config.yaml
n_layer: 9
d_model: 128
n_head: 2
n_kv_head: 2
head_dim: 64
d_mlp: 512
vocab_size: 2048
activation: "silu"
norm: "rmsnorm"
norm_place: "pre"
norm_eps: 1e-06
positions: "rope"
rope_base: 7040.0
rope_fraction: 1.0
qk_norm: false
attn_scale: 0.125
bias: "none"
tie_embeddings: false
parallel_block: false
init: "trunc"
init_std_qkv: 0.037
init_std_o: 0.0
init_std_up: 0.037
init_std_down: 0.0
optimizer: "soap_variant"
lr: 0.00697
lr_mult_o: 1.5
beta1: 0.95
beta2: 0.98
lr_head: 0.00879
warmup_steps: 200
schedule: "cos"
final_lr_fraction: 0.03
batch_tokens: 32768
seq_len: 128
doc_mask: true
train_tokens: 119800000
steps: 3657
dataset: "wikipedia_en"
Each number is 50 + 15 x the weight over its row's rms, rounded and kept within 0 to 99. Layers, rows and columns count from 0. The size before them is the row's rms in percent of the matrix's.

# layer 6 MLP up, 512x128, rms 0.145, rows 441-495, columns 64-127
103:53 62 55 51 60 46 44 56 59 58 49 39 49 46 43 43 40 17 04 72 48 32 50 71 42 48 74 49 60 53 59 72 69 59 31 44 31 33 87 70 56 41 51 58 54 58 71 47 58 43 41 52 57 63 68 59 24 51 40 61 45 72 57 26
098:74 35 54 64 57 26 76 66 59 62 40 51 62 75 16 81 81 51 41 42 61 60 19 34 47 72 58 35 54 53 55 69 30 44 19 64 51 24 63 58 49 63 49 24 47 40 75 51 61 44 70 60 27 57 74 59 42 32 40 54 44 45 64 47
096:50 71 45 61 84 79 49 62 51 45 24 71 19 57 64 31 56 37 45 25 47 61 56 56 45 66 39 64 74 38 47 52 54 56 78 65 62 53 69 66 66 82 48 33 52 20 58 63 49 24 61 65 55 75 81 50 40 52 59 58 53 50 54 56
121:42 63 57 60 54 66 61 38 69 45 35 48 43 38 12 66 61 55 37 37 55 63 37 39 57 99 71 51 61 68 65 65 30 64 50 59 60 48 44 57 47 55 41 50 61 09 24 60 37 68 50 63 35 63 50 77 51 74 37 29 76 52 37 23
088:85 14 38 51 71 45 52 46 45 72 52 43 48 59 55 57 60 62 44 64 36 39 40 58 65 47 42 60 51 56 61 34 44 53 29 53 56 65 40 47 51 50 45 41 47 57 25 72 03 54 77 46 52 38 53 77 67 41 28 45 48 44 67 38
099:46 64 47 32 21 31 28 35 24 41 57 47 39 36 69 67 81 61 33 55 57 36 36 38 46 55 56 64 66 62 47 59 50 34 61 89 38 45 48 53 36 59 34 53 24 41 49 75 41 63 51 22 35 46 57 65 39 50 58 32 47 48 95 60
102:52 48 70 30 74 52 24 49 17 41 39 56 53 70 52 49 84 80 40 42 50 35 50 44 40 86 56 43 79 49 46 37 38 25 62 51 30 63 59 75 55 32 53 49 44 60 36 66 40 68 70 59 77 64 27 68 49 32 65 45 52 34 54 48
099:43 42 45 15 51 40 36 51 65 24 15 33 45 72 62 37 47 49 41 39 76 56 66 53 45 60 45 59 82 61 49 57 40 38 49 35 79 47 39 54 36 30 33 58 28 16 35 61 68 60 28 53 48 27 42 35 68 46 49 31 73 49 57 58
105:74 27 74 58 59 47 20 62 49 73 49 50 37 67 39 51 65 36 49 07 38 33 46 70 50 38 49 58 56 30 55 41 41 33 39 43 50 33 35 58 39 00 55 51 41 79 66 63 62 31 51 45 37 29 48 50 22 36 48 27 41 57 65 55
095:59 70 16 45 54 58 55 52 34 36 58 84 15 54 42 66 53 64 75 85 66 23 40 47 30 42 74 87 49 70 41 53 51 30 55 56 47 32 27 17 23 50 50 53 24 54 64 75 49 62 61 68 55 38 46 51 39 66 54 51 43 55 58 22
093:50 45 42 60 51 73 28 64 39 81 83 47 28 49 67 64 53 31 60 46 48 37 74 38 41 67 53 42 46 56 65 46 38 47 35 68 39 45 85 45 41 42 18 49 42 37 58 65 28 46 79 60 40 45 74 70 50 47 67 77 70 49 45 42
098:62 27 33 62 72 33 27 39 22 15 47 49 62 42 56 33 36 54 51 26 73 37 56 44 59 46 28 62 64 62 53 55 44 59 47 49 46 38 50 23 66 59 50 30 58 50 42 43 63 60 50 39 56 41 20 65 44 45 55 34 51 46 46 59
106:73 41 60 63 35 39 40 64 59 47 83 60 85 23 34 22 72 59 55 25 61 59 62 49 35 81 46 63 60 47 45 43 03 16 50 46 75 60 53 71 59 52 53 51 31 78 45 49 52 48 68 58 55 41 45 57 51 57 54 49 55 25 64 28
090:75 49 31 45 36 52 77 69 87 71 60 47 32 44 64 43 31 48 65 31 57 14 32 64 53 67 59 50 69 53 54 49 65 44 37 57 54 41 48 87 51 33 52 47 16 20 54 37 38 69 55 67 58 66 63 65 43 38 34 35 37 28 35 30
115:40 28 87 59 50 33 53 35 27 37 48 50 44 66 40 32 46 23 48 44 43 41 73 36 63 50 57 39 58 47 24 60 63 51 58 45 59 21 50 06 39 38 60 56 33 41 21 41 77 57 51 38 18 20 25 37 51 53 52 62 49 74 22 52
090:46 65 55 65 28 06 57 44 57 55 68 45 30 40 59 42 39 51 48 20 59 63 65 55 40 63 23 58 68 41 42 40 48 44 45 27 38 60 35 53 52 44 61 47 62 56 52 60 26 63 55 49 63 46 77 47 21 59 43 64 39 33 25 46
089:51 36 51 57 72 37 36 62 42 67 75 17 44 39 90 52 52 38 35 45 75 53 23 32 54 33 70 33 59 48 62 60 65 38 40 51 35 50 66 54 36 46 44 32 70 38 34 45 67 67 34 58 60 55 44 48 33 75 32 37 55 42 45 54
090:38 60 65 35 32 56 31 14 44 58 52 47 63 42 56 69 53 34 52 47 57 45 64 40 36 49 68 20 50 53 67 46 69 63 41 42 40 37 52 62 33 49 23 40 71 44 43 30 24 30 21 21 29 35 30 31 37 67 08 72 42 41 68 39
104:44 62 44 43 26 37 45 20 74 67 39 68 64 52 57 27 43 10 44 38 47 49 92 79 37 64 29 55 47 56 38 52 71 28 68 56 51 45 44 75 66 42 79 27 51 56 44 58 49 46 38 70 42 31 46 66 62 47 47 54 58 80 61 23
098:43 52 30 40 62 59 31 49 43 99 57 43 37 67 46 61 38 53 60 54 22 37 79 37 49 26 89 45 56 71 32 55 80 33 28 62 68 22 51 67 38 47 63 69 42 38 52 39 33 31 51 43 28 40 37 30 48 41 53 48 49 57 58 51
091:38 48 59 59 44 18 55 43 36 84 52 57 63 35 48 50 38 55 45 42 31 40 72 43 51 47 48 46 57 36 64 74 99 57 64 24 69 31 25 60 47 43 50 25 44 74 41 38 40 36 57 60 55 44 45 35 45 69 29 83 73 32 74 29
094:56 53 43 47 62 91 56 63 44 56 69 70 65 51 44 22 26 56 44 47 43 56 22 42 63 56 40 73 60 42 33 21 39 36 57 62 71 49 72 66 66 80 29 53 61 55 58 57 31 28 54 37 61 46 47 70 51 67 37 61 53 29 58 76
089:40 47 35 28 85 61 46 51 36 78 47 59 58 36 58 63 40 64 39 39 70 41 52 66 45 81 46 40 75 62 32 50 35 39 70 42 57 43 50 31 69 62 38 50 23 69 61 32 64 48 54 44 17 40 51 63 49 60 40 46 48 18 61 57
104:43 49 41 52 33 74 45 75 44 53 99 63 61 27 62 61 51 39 65 50 34 41 44 62 38 65 26 37 71 29 58 49 54 65 63 73 27 74 53 47 42 50 24 69 48 48 54 48 45 53 69 58 57 52 63 41 56 51 34 57 30 57 59 45
115:55 48 50 50 20 48 65 42 43 53 40 56 45 54 52 57 49 59 37 67 91 28 55 46 54 63 37 70 53 67 59 43 35 50 50 39 56 95 41 65 33 48 52 79 44 68 61 73 43 58 52 45 65 38 79 80 60 44 52 74 39 53 83 28
099:44 47 51 56 34 67 31 57 26 53 45 49 51 45 55 45 48 52 30 38 54 25 79 35 77 49 47 34 62 81 57 33 33 38 34 45 61 35 40 62 61 55 63 60 21 49 48 56 25 58 56 67 28 43 37 50 76 69 57 23 61 56 49 67
092:40 35 47 48 30 52 44 73 50 39 38 31 31 24 53 50 45 39 26 32 51 44 29 36 32 26 59 46 47 34 30 68 41 58 60 59 68 64 32 61 37 41 46 57 58 51 48 46 64 65 85 56 26 75 91 37 58 66 27 50 56 34 41 64
099:59 39 67 63 37 52 46 34 54 41 60 59 61 10 61 60 47 49 69 49 63 49 51 48 50 38 30 41 49 49 59 84 76 62 57 50 36 44 41 64 50 36 48 53 62 35 44 53 49 28 65 15 41 71 56 62 28 34 64 56 39 51 57 55
096:51 11 60 43 55 41 35 46 43 55 86 44 78 52 69 25 50 71 60 59 51 38 60 29 69 37 39 39 54 58 67 35 88 70 74 69 49 31 87 60 49 25 54 50 34 53 44 38 17 49 62 67 64 53 37 46 70 64 63 46 48 53 61 41
093:32 20 27 17 79 52 42 55 54 68 27 48 71 48 47 37 26 40 46 31 67 22 39 54 46 24 55 51 44 71 34 30 28 50 43 68 55 46 72 66 51 76 38 72 35 33 54 59 61 21 05 40 52 49 34 54 62 64 58 55 77 34 69 55
103:65 64 61 62 66 32 75 40 41 60 63 63 45 72 25 56 46 55 46 31 55 50 62 48 19 38 49 49 64 72 45 69 50 25 41 49 54 39 61 50 37 32 42 58 51 64 82 77 60 62 47 49 36 64 63 59 46 51 29 84 51 33 79 40
109:68 54 40 52 40 89 70 56 21 47 39 00 32 49 53 46 36 37 57 28 58 58 43 33 52 43 55 78 41 54 33 60 51 64 58 61 53 21 31 40 41 18 42 46 34 33 30 55 34 41 61 41 51 52 75 65 45 52 52 42 64 34 72 27
089:56 41 63 49 62 36 63 63 49 27 60 58 61 66 75 27 59 33 52 27 80 42 41 36 37 45 57 34 39 74 32 53 89 36 56 30 39 48 53 52 31 12 37 19 63 23 45 37 67 72 21 54 59 66 52 59 32 49 54 59 42 52 20 59
105:32 40 62 44 39 45 52 83 32 37 38 54 49 55 21 58 28 58 31 38 22 22 59 40 44 46 75 56 43 67 74 72 29 56 40 58 41 52 25 42 48 25 40 59 26 61 40 57 67 41 75 20 45 52 54 61 38 49 55 39 67 59 40 29
103:40 62 43 40 61 61 37 69 53 41 26 46 28 44 46 45 55 62 40 69 51 47 27 35 15 40 53 55 63 75 63 58 38 48 39 53 55 49 51 42 36 49 60 49 50 66 39 54 61 67 48 15 53 37 41 51 33 44 78 34 38 53 18 22
103:37 67 34 57 35 51 71 48 49 23 39 44 43 51 39 27 55 61 60 57 48 16 52 73 41 12 24 54 58 37 67 31 32 22 76 57 27 26 61 38 55 57 64 70 41 28 43 59 60 84 70 49 56 78 54 55 61 50 36 70 51 52 67 43
097:30 37 70 62 80 67 34 63 48 64 44 40 48 46 49 57 48 33 45 38 35 34 41 44 28 49 25 43 72 74 51 55 31 53 60 53 75 45 40 28 40 40 63 58 37 58 29 45 79 49 46 40 00 53 46 50 64 66 29 35 59 66 49 25
084:42 60 63 53 63 48 54 36 48 58 39 37 45 40 27 69 61 43 39 38 33 51 72 42 57 59 54 37 48 37 33 46 53 33 41 76 63 47 62 62 73 51 30 60 49 80 71 49 46 43 65 44 63 52 39 19 55 45 27 55 51 60 08 14
088:31 46 40 43 62 31 42 31 59 59 48 30 29 50 52 66 90 45 86 57 38 57 60 68 66 63 35 74 80 53 27 36 46 49 85 46 60 41 50 34 14 32 27 57 26 35 47 33 66 52 54 45 62 39 27 36 43 54 39 49 42 65 10 69
095:73 55 46 60 24 38 52 67 17 56 37 51 49 31 47 11 42 42 56 59 44 33 59 35 49 76 56 38 44 50 32 63 72 72 52 83 67 41 31 56 47 76 49 42 62 63 56 64 46 26 64 42 71 42 37 46 59 44 52 47 41 50 20 63
097:50 52 54 46 50 54 38 47 54 82 52 10 35 26 42 62 56 69 55 43 60 44 66 01 18 74 44 30 64 51 45 46 44 26 47 61 59 35 37 46 45 48 50 29 43 44 43 34 15 33 38 63 54 46 50 69 57 59 68 17 51 36 71 50
098:76 43 66 67 30 51 71 66 30 34 39 45 48 27 38 85 78 58 22 54 48 46 63 12 63 46 51 37 47 41 42 50 56 51 47 44 40 43 45 72 40 31 87 60 71 15 49 72 56 31 58 62 27 50 59 40 50 35 46 33 83 45 67 40
105:59 64 31 44 62 99 45 79 52 83 48 52 40 56 35 44 61 39 50 37 57 47 50 28 54 49 64 37 66 38 46 25 50 35 50 58 49 56 36 44 23 54 49 44 43 62 27 58 36 31 63 30 58 37 40 40 45 60 45 35 36 47 92 62
098:50 51 35 38 67 57 45 52 39 22 38 67 20 53 28 29 22 57 55 29 50 45 53 65 82 54 47 59 40 50 22 71 65 43 61 86 42 56 50 59 09 36 47 54 38 33 53 41 57 52 58 53 32 35 28 28 46 44 52 53 21 47 32 33
091:28 85 53 70 68 49 56 43 45 40 20 19 53 27 49 39 61 43 68 44 44 71 61 34 45 48 42 88 55 26 50 44 50 53 42 45 39 33 69 63 45 53 66 60 11 55 53 30 52 33 79 63 57 47 78 38 52 45 41 37 61 29 65 34
082:42 29 66 50 67 34 45 68 73 42 30 69 74 23 44 60 56 50 33 57 84 63 74 68 38 86 79 38 22 62 65 40 46 26 36 70 34 23 29 36 19 48 40 63 50 57 42 41 45 42 73 47 43 29 10 41 61 66 45 34 27 71 45 31
098:70 38 47 50 62 54 48 72 48 53 34 46 80 74 46 21 60 45 53 26 58 34 60 54 52 63 35 49 19 56 40 51 32 43 65 69 53 39 35 48 58 70 80 77 70 50 39 69 54 55 55 25 49 63 41 73 32 88 31 68 44 59 62 48
109:42 25 46 82 62 52 68 80 73 76 24 56 30 57 38 33 42 40 49 37 69 66 59 36 66 43 39 46 83 26 59 58 62 35 64 36 49 23 53 61 17 78 67 57 67 48 47 38 48 71 40 57 63 41 71 51 58 46 49 49 46 82 48 35
101:75 47 37 40 69 23 47 62 60 35 48 30 67 47 28 63 66 70 39 22 76 19 32 47 46 71 36 51 60 22 57 48 48 09 48 54 27 49 64 33 42 59 46 42 49 47 38 40 34 52 71 59 44 36 39 69 39 53 56 49 30 36 72 46
102:67 47 72 37 55 66 51 71 33 39 43 50 57 51 61 36 47 44 47 52 70 65 62 40 51 48 86 71 62 39 43 55 53 56 49 31 63 40 32 55 34 43 40 61 35 44 50 45 47 52 15 29 54 59 55 60 54 32 61 54 72 49 33 09
089:53 36 40 47 46 55 18 98 57 33 66 53 72 44 54 35 42 76 24 56 43 54 29 47 53 64 23 37 49 57 34 46 57 44 31 38 65 43 50 73 23 41 43 65 72 45 67 49 48 37 43 62 30 39 51 66 50 20 53 63 77 43 24 60
097:66 48 70 46 38 46 40 72 40 71 36 66 73 49 33 57 59 20 39 47 66 30 48 62 66 70 46 54 35 63 47 59 07 50 48 59 42 32 63 74 75 45 44 63 67 57 50 21 52 29 59 32 52 63 41 75 22 54 73 73 81 50 47 50
101:60 50 47 44 46 51 57 60 45 48 52 56 45 37 49 48 47 58 41 47 44 35 74 58 16 35 31 70 73 38 45 46 63 46 43 70 42 63 44 54 45 67 28 73 41 55 54 66 48 47 53 82 56 44 55 36 57 64 48 61 64 47 63 35
113:48 37 56 75 58 37 18 63 54 66 38 12 31 58 52 47 58 51 23 66 45 41 32 23 60 58 33 37 84 11 38 48 62 50 51 42 41 60 36 41 65 50 22 56 53 52 62 52 67 54 69 66 45 42 44 53 49 48 39 46 72 38 62 56
113:41 71 30 45 56 40 53 42 36 63 45 25 36 57 53 34 58 35 56 47 29 58 64 63 54 68 59 68 62 51 51 56 32 53 50 58 72 38 56 63 19 48 63 33 58 54 54 68 55 83 75 59 40 00 47 55 66 65 57 74 48 40 42 52
# layer 6 MLP down (transposed), 512x128, rms 0.138, rows 441-494, columns 64-127
095:56 35 57 66 39 40 72 36 45 42 61 59 48 19 64 61 69 50 56 64 45 39 58 36 50 80 30 69 27 81 58 70 55 36 37 65 37 64 60 27 54 43 46 46 39 72 42 35 27 39 58 37 75 53 61 44 68 55 55 68 46 60 65 46
101:46 63 63 41 45 48 63 52 34 42 60 49 46 58 71 21 50 38 62 51 60 47 80 43 70 59 39 37 44 47 66 36 32 55 63 08 48 58 51 38 30 49 60 49 28 53 43 24 75 39 53 42 70 40 27 41 59 36 54 54 50 54 72 52
088:49 39 53 48 48 39 63 37 38 53 39 55 82 79 24 50 65 45 60 36 36 42 47 40 39 43 36 39 36 83 36 70 50 42 40 46 62 33 37 87 50 48 37 55 37 33 34 15 50 67 57 44 53 47 08 41 47 34 71 51 33 54 55 39
107:57 55 69 25 47 70 56 50 56 36 58 58 39 68 83 49 42 63 41 57 53 38 60 57 57 42 73 48 52 58 52 61 49 49 39 57 48 37 25 40 71 57 58 67 47 59 54 62 65 08 44 33 46 06 57 42 54 66 53 59 57 38 41 59
090:51 34 55 34 52 51 51 44 42 46 44 35 65 62 48 30 50 39 51 48 45 31 60 38 51 55 30 40 47 64 18 63 35 75 52 80 67 65 72 36 47 38 63 47 50 43 52 46 70 64 51 62 53 82 48 58 54 20 31 35 60 36 22 54
094:41 68 47 70 59 38 68 29 75 55 66 42 58 42 53 34 68 87 70 40 86 54 55 58 50 59 60 67 50 55 67 33 69 64 50 52 44 60 47 52 39 44 61 68 78 91 48 25 60 38 39 33 34 54 54 48 42 53 64 61 60 63 44 49
109:55 57 19 41 44 52 54 53 52 65 64 67 19 46 61 35 38 75 42 46 57 67 54 70 73 52 39 40 55 42 31 54 32 89 27 26 37 65 37 21 74 28 37 56 46 52 46 18 56 63 60 57 56 61 44 53 34 65 33 36 54 20 49 50
098:58 62 32 23 36 61 39 65 26 51 56 35 16 50 79 49 22 72 72 53 44 51 58 22 49 44 65 44 51 57 57 60 31 43 42 56 63 53 83 48 43 55 34 59 56 27 66 47 66 21 60 55 30 53 69 52 42 29 57 77 44 17 38 45
105:39 33 27 66 67 40 21 50 61 52 54 20 75 56 59 40 28 53 51 55 41 75 41 32 77 49 52 58 47 57 41 40 56 65 53 61 65 46 54 49 43 82 53 36 59 65 55 30 70 37 43 23 35 38 42 40 76 63 54 08 58 60 56 59
096:59 33 50 60 40 59 24 65 40 57 23 50 72 32 70 27 37 53 71 62 30 54 77 35 66 59 74 27 31 25 67 36 57 66 79 39 64 52 22 44 74 46 58 42 21 35 60 36 56 38 45 40 60 32 44 78 54 79 15 59 49 41 47 42
100:63 51 32 43 51 56 44 20 44 44 64 47 38 51 59 29 32 50 59 24 44 55 55 65 40 77 76 48 59 55 27 55 41 67 64 42 70 63 57 33 56 48 18 66 91 34 67 37 48 33 52 58 14 58 66 27 40 38 83 30 60 58 78 65
108:58 49 73 49 34 29 51 44 41 64 50 50 41 50 45 57 40 67 46 77 61 53 35 38 26 40 37 30 33 72 80 68 47 42 40 48 24 65 31 54 84 91 57 50 74 32 54 46 67 42 59 33 58 73 18 36 16 44 60 28 39 46 24 55
112:38 44 28 46 57 52 65 63 45 46 41 68 63 58 52 48 45 56 54 54 26 22 51 40 48 51 62 48 52 30 36 37 86 46 64 76 47 26 27 53 37 50 68 65 32 42 38 17 62 36 44 44 51 51 72 44 44 31 44 56 47 23 44 43
103:59 66 41 41 53 30 60 75 42 54 54 59 37 49 29 13 72 71 67 63 52 53 60 26 63 43 34 43 71 67 63 60 74 53 32 52 61 51 39 24 41 69 57 59 26 37 51 45 67 33 70 79 66 49 82 20 43 51 50 08 35 65 51 36
116:53 72 44 28 52 59 66 48 26 46 46 69 53 49 60 51 51 69 38 56 82 50 16 52 43 71 80 49 54 63 43 52 46 59 60 40 44 54 50 54 38 49 53 64 57 58 58 71 61 43 37 38 29 50 68 39 55 36 46 99 36 39 47 65
097:43 38 28 54 61 65 60 82 53 55 79 64 49 65 57 67 34 59 56 23 50 65 59 63 42 65 40 58 53 58 39 41 57 40 38 38 46 66 38 33 43 22 71 44 75 61 80 46 39 37 56 44 45 65 44 62 50 66 71 33 72 23 55 66
089:40 48 34 24 54 45 34 47 67 22 49 26 34 39 74 55 34 36 62 69 34 43 41 64 49 62 46 50 25 81 69 52 40 47 22 65 50 64 56 66 52 45 99 53 38 32 52 57 51 42 33 32 59 55 38 62 42 64 47 32 61 17 41 55
093:43 40 67 63 32 44 31 42 45 42 35 56 38 68 52 24 71 60 34 64 36 48 56 21 48 52 75 66 18 66 25 59 60 36 52 37 71 57 56 29 65 43 67 43 48 50 59 34 37 59 41 47 70 45 53 54 56 48 48 63 63 28 52 70
102:27 68 59 44 48 82 28 67 71 54 55 49 45 23 55 42 56 26 58 42 51 53 62 64 48 46 27 58 53 61 51 26 67 73 47 49 24 45 53 69 38 58 73 43 39 60 64 72 42 52 34 80 45 66 42 39 32 65 68 16 34 67 70 36
098:37 38 54 54 27 39 53 48 25 42 62 56 66 58 49 63 53 42 29 38 61 66 60 60 59 19 70 31 76 50 47 66 67 51 53 19 38 55 33 35 25 39 40 82 14 54 23 54 72 57 44 61 51 54 49 68 63 54 77 30 73 58 62 60
103:42 46 24 38 81 53 35 41 49 41 43 30 67 71 56 33 62 64 45 51 25 57 64 47 39 48 48 39 23 44 38 55 19 50 77 73 48 58 52 57 52 72 49 67 66 41 51 51 36 40 80 65 50 54 40 46 67 47 70 44 70 37 62 69
104:41 52 46 43 38 64 49 26 59 52 39 57 47 80 38 68 35 63 49 30 44 65 50 44 59 71 48 41 64 34 53 48 71 52 21 47 54 74 26 71 63 37 57 58 54 65 40 52 50 53 44 72 53 79 35 11 77 50 57 42 50 69 46 45
096:45 42 40 53 24 65 58 45 50 58 39 54 58 39 29 33 61 59 20 50 34 38 48 61 71 66 55 49 72 44 34 45 44 71 45 54 31 42 50 33 57 50 58 35 31 69 35 63 42 49 52 65 18 56 29 73 67 45 49 28 66 54 33 47
107:47 71 42 28 33 15 61 24 50 38 63 53 72 61 40 39 48 58 53 76 47 45 82 49 53 44 57 36 24 46 68 50 54 52 55 67 32 44 41 56 66 58 53 71 51 51 55 44 54 00 66 41 55 27 55 65 48 46 36 58 71 44 28 69
113:51 30 64 47 34 50 58 65 33 37 59 68 33 44 54 53 53 50 34 49 44 26 59 50 64 21 34 57 39 56 34 33 44 74 57 57 64 61 60 42 25 53 49 83 78 77 59 38 34 38 29 45 16 14 82 37 45 52 45 66 57 45 52 54
103:59 50 55 22 49 54 38 55 64 31 49 44 71 52 28 46 56 85 61 68 74 64 57 64 90 65 43 55 70 53 59 21 54 48 42 54 78 25 43 63 68 39 38 39 47 40 40 50 29 51 46 43 64 50 35 50 31 32 44 58 46 68 33 57
104:51 80 27 40 57 65 48 37 43 63 40 40 55 46 36 32 39 52 54 36 47 81 25 72 63 56 66 39 51 64 47 55 38 51 56 54 70 47 52 43 39 85 36 56 84 39 44 70 53 58 25 49 73 56 35 45 39 50 46 51 53 42 56 61
102:76 55 71 42 58 59 49 22 51 22 51 61 36 36 51 57 63 53 52 55 39 57 69 40 69 41 21 27 50 70 67 45 36 55 55 57 48 45 70 40 36 51 46 66 50 97 51 50 45 19 55 64 78 65 62 49 50 33 38 43 42 34 75 66
100:61 78 48 22 52 68 60 47 56 78 46 69 53 79 34 25 62 78 31 66 26 67 49 24 65 44 52 49 59 45 39 54 46 62 59 33 84 48 55 40 58 79 40 40 66 49 35 24 54 40 58 44 53 55 31 72 58 48 57 64 69 41 35 60
100:41 34 43 32 14 21 43 47 68 28 58 31 57 69 66 43 37 41 27 46 41 66 37 51 24 54 45 37 32 51 41 32 49 49 66 56 49 44 28 51 38 18 62 65 68 51 24 49 23 50 21 60 34 60 57 74 30 13 50 66 48 24 66 65
099:64 63 50 23 62 33 22 32 37 66 57 70 71 28 64 46 56 47 50 45 14 21 49 51 62 38 36 35 42 90 50 43 35 51 72 38 37 55 44 57 75 63 65 42 54 60 57 41 44 34 36 70 34 58 22 49 66 41 38 56 65 37 75 46
108:52 46 37 35 61 46 54 47 42 71 48 22 69 72 70 56 34 23 79 44 17 56 53 50 32 68 50 56 40 50 52 33 18 57 60 57 61 19 60 44 77 57 48 69 55 56 53 54 47 44 56 60 21 63 44 80 54 45 52 36 35 21 71 67
093:57 51 59 35 32 46 53 75 52 18 33 50 59 50 51 57 44 53 34 87 55 65 54 50 31 42 44 36 50 48 51 63 50 71 22 52 83 67 37 56 33 57 65 60 68 65 35 33 49 56 35 77 68 51 74 67 49 90 37 30 79 65 45 75
094:43 47 46 21 61 73 58 43 45 58 77 63 34 54 49 51 68 31 14 41 41 72 32 37 60 66 64 46 73 36 65 35 32 67 46 61 65 64 44 41 66 41 48 63 70 46 37 54 37 45 40 14 42 58 34 60 57 35 56 55 61 29 39 51
114:57 71 43 60 24 68 65 81 89 48 60 36 47 47 66 50 27 33 33 45 37 54 58 66 62 62 91 65 41 42 54 74 45 53 50 62 41 56 62 78 59 64 46 33 45 52 66 37 41 56 71 81 54 40 51 24 47 47 59 65 44 40 45 57
103:31 08 44 52 59 22 41 51 51 71 60 42 64 49 82 62 66 73 19 75 52 42 43 47 72 37 59 47 54 65 42 43 42 50 53 79 60 49 29 56 48 90 54 46 47 36 64 49 43 21 29 45 49 62 57 36 38 37 63 76 55 55 39 59
100:49 33 73 63 57 63 54 55 67 31 81 40 68 46 57 42 43 61 41 69 55 27 47 58 39 41 18 43 55 42 53 48 66 29 69 35 41 67 43 71 42 50 62 57 54 65 53 60 49 61 68 60 50 44 54 34 53 46 61 69 20 80 61 35
091:46 53 45 58 28 35 63 43 65 48 42 25 46 53 85 58 39 54 54 67 60 41 25 50 39 66 56 68 46 62 65 21 05 61 53 61 65 71 52 43 32 40 63 39 65 42 30 50 64 59 53 40 28 51 80 75 64 28 34 45 75 41 77 73
081:59 51 57 35 37 27 52 33 59 40 26 41 53 11 64 70 41 56 35 78 59 25 42 36 44 39 65 49 35 57 40 39 37 45 50 32 58 49 75 40 52 55 84 23 46 46 66 78 60 59 24 61 64 73 68 55 61 53 80 44 31 22 58 25
096:42 54 64 63 49 43 32 58 69 45 72 67 55 48 32 64 31 52 64 29 53 48 41 48 27 33 31 57 43 61 41 27 35 41 69 32 69 40 60 48 30 61 66 58 48 44 60 35 55 75 32 53 58 67 06 26 45 36 58 44 67 56 36 42
103:47 54 62 65 58 46 60 29 66 43 35 47 33 44 64 65 55 30 54 50 53 56 55 84 60 79 57 43 61 67 54 54 44 75 46 29 50 00 52 35 49 43 36 58 55 61 55 52 40 74 93 56 49 50 19 37 34 57 27 42 47 51 46 52
102:47 52 66 35 37 36 45 17 64 25 56 57 57 61 21 47 51 41 49 56 48 48 54 80 40 61 41 56 54 38 58 41 40 49 28 42 48 48 57 31 67 40 78 45 41 52 67 36 47 23 43 52 69 70 53 44 33 47 60 43 55 37 34 45
102:62 20 53 58 22 70 50 53 33 41 59 62 60 35 10 61 29 65 65 30 61 63 29 34 80 40 36 58 50 45 37 58 71 54 33 87 52 40 58 41 29 46 40 33 20 42 36 42 44 52 62 68 43 43 31 35 42 42 61 40 52 63 56 41
101:53 64 27 51 40 47 75 69 66 41 58 42 53 34 17 31 48 47 24 67 47 42 48 48 13 31 81 49 65 35 52 83 56 52 51 20 39 52 54 52 62 26 56 67 40 51 46 66 52 71 63 37 28 94 43 34 41 35 55 60 66 43 56 46
092:45 54 49 50 31 54 64 44 85 32 53 29 37 43 90 52 54 41 57 52 48 27 60 62 19 52 61 42 22 73 59 74 34 57 55 29 60 72 58 53 54 44 76 34 64 71 52 61 51 47 39 55 45 71 50 62 64 60 45 35 40 52 47 62
087:41 54 30 05 23 47 39 37 42 46 55 32 55 82 44 53 26 37 58 53 55 53 63 47 69 29 58 60 36 60 50 61 51 54 76 39 46 83 60 67 63 64 31 43 56 58 83 43 71 52 45 60 46 43 62 48 68 35 53 38 53 36 46 62
102:76 48 64 67 44 51 45 66 51 58 38 45 34 51 53 37 25 70 66 50 51 51 38 54 56 49 62 66 39 64 38 32 69 55 58 40 44 48 66 38 39 58 28 27 72 62 71 36 54 50 66 46 63 36 55 25 22 49 58 29 57 61 53 61
094:59 63 36 37 68 71 53 20 34 66 56 47 66 46 77 96 64 19 41 51 36 49 55 30 37 42 51 39 43 80 38 62 67 60 46 57 42 40 63 35 63 35 41 42 53 41 54 36 68 51 51 45 36 20 57 41 62 52 59 48 53 12 39 52
108:34 55 75 37 15 63 48 56 58 46 12 69 28 46 59 59 55 46 22 53 33 59 51 45 38 58 70 78 40 55 64 44 52 54 69 31 65 45 56 66 60 59 36 64 56 58 38 34 88 35 44 60 44 55 64 67 74 13 37 45 80 51 37 41
096:57 75 34 43 31 50 37 50 13 34 58 58 49 38 24 30 23 64 64 49 39 39 56 54 66 61 60 48 56 49 52 30 26 50 37 38 64 39 25 36 49 40 49 18 67 46 42 71 43 37 37 21 55 33 99 21 33 21 52 35 47 30 54 56
088:41 59 82 49 62 48 60 53 73 64 44 56 65 71 44 53 39 66 68 39 21 53 98 66 53 63 64 53 62 67 64 45 51 33 52 51 48 41 51 44 31 38 69 28 46 59 46 57 31 34 56 42 46 69 58 35 55 54 20 50 62 31 55 36
100:44 66 60 68 61 42 29 53 74 33 70 58 45 48 66 37 38 74 34 48 47 71 69 30 52 47 18 48 60 25 39 28 65 37 61 47 29 67 21 35 17 81 48 23 61 41 49 24 44 48 71 57 47 50 46 37 54 65 49 33 26 56 47 39
104:63 62 67 63 68 58 51 06 44 42 37 50 27 46 43 48 45 81 40 61 69 60 59 58 75 71 50 35 42 66 28 29 46 51 50 53 25 54 42 53 56 31 26 40 72 51 62 35 47 44 40 66 46 41 91 43 60 47 75 46 57 52 39 48
099:44 69 36 42 24 54 25 50 28 22 52 71 65 72 55 21 45 56 82 23 58 32 60 60 49 32 52 83 50 33 51 48 35 43 44 48 65 50 68 49 30 70 62 43 52 52 48 58 47 56 46 55 49 44 62 67 57 50 38 11 34 52 55 60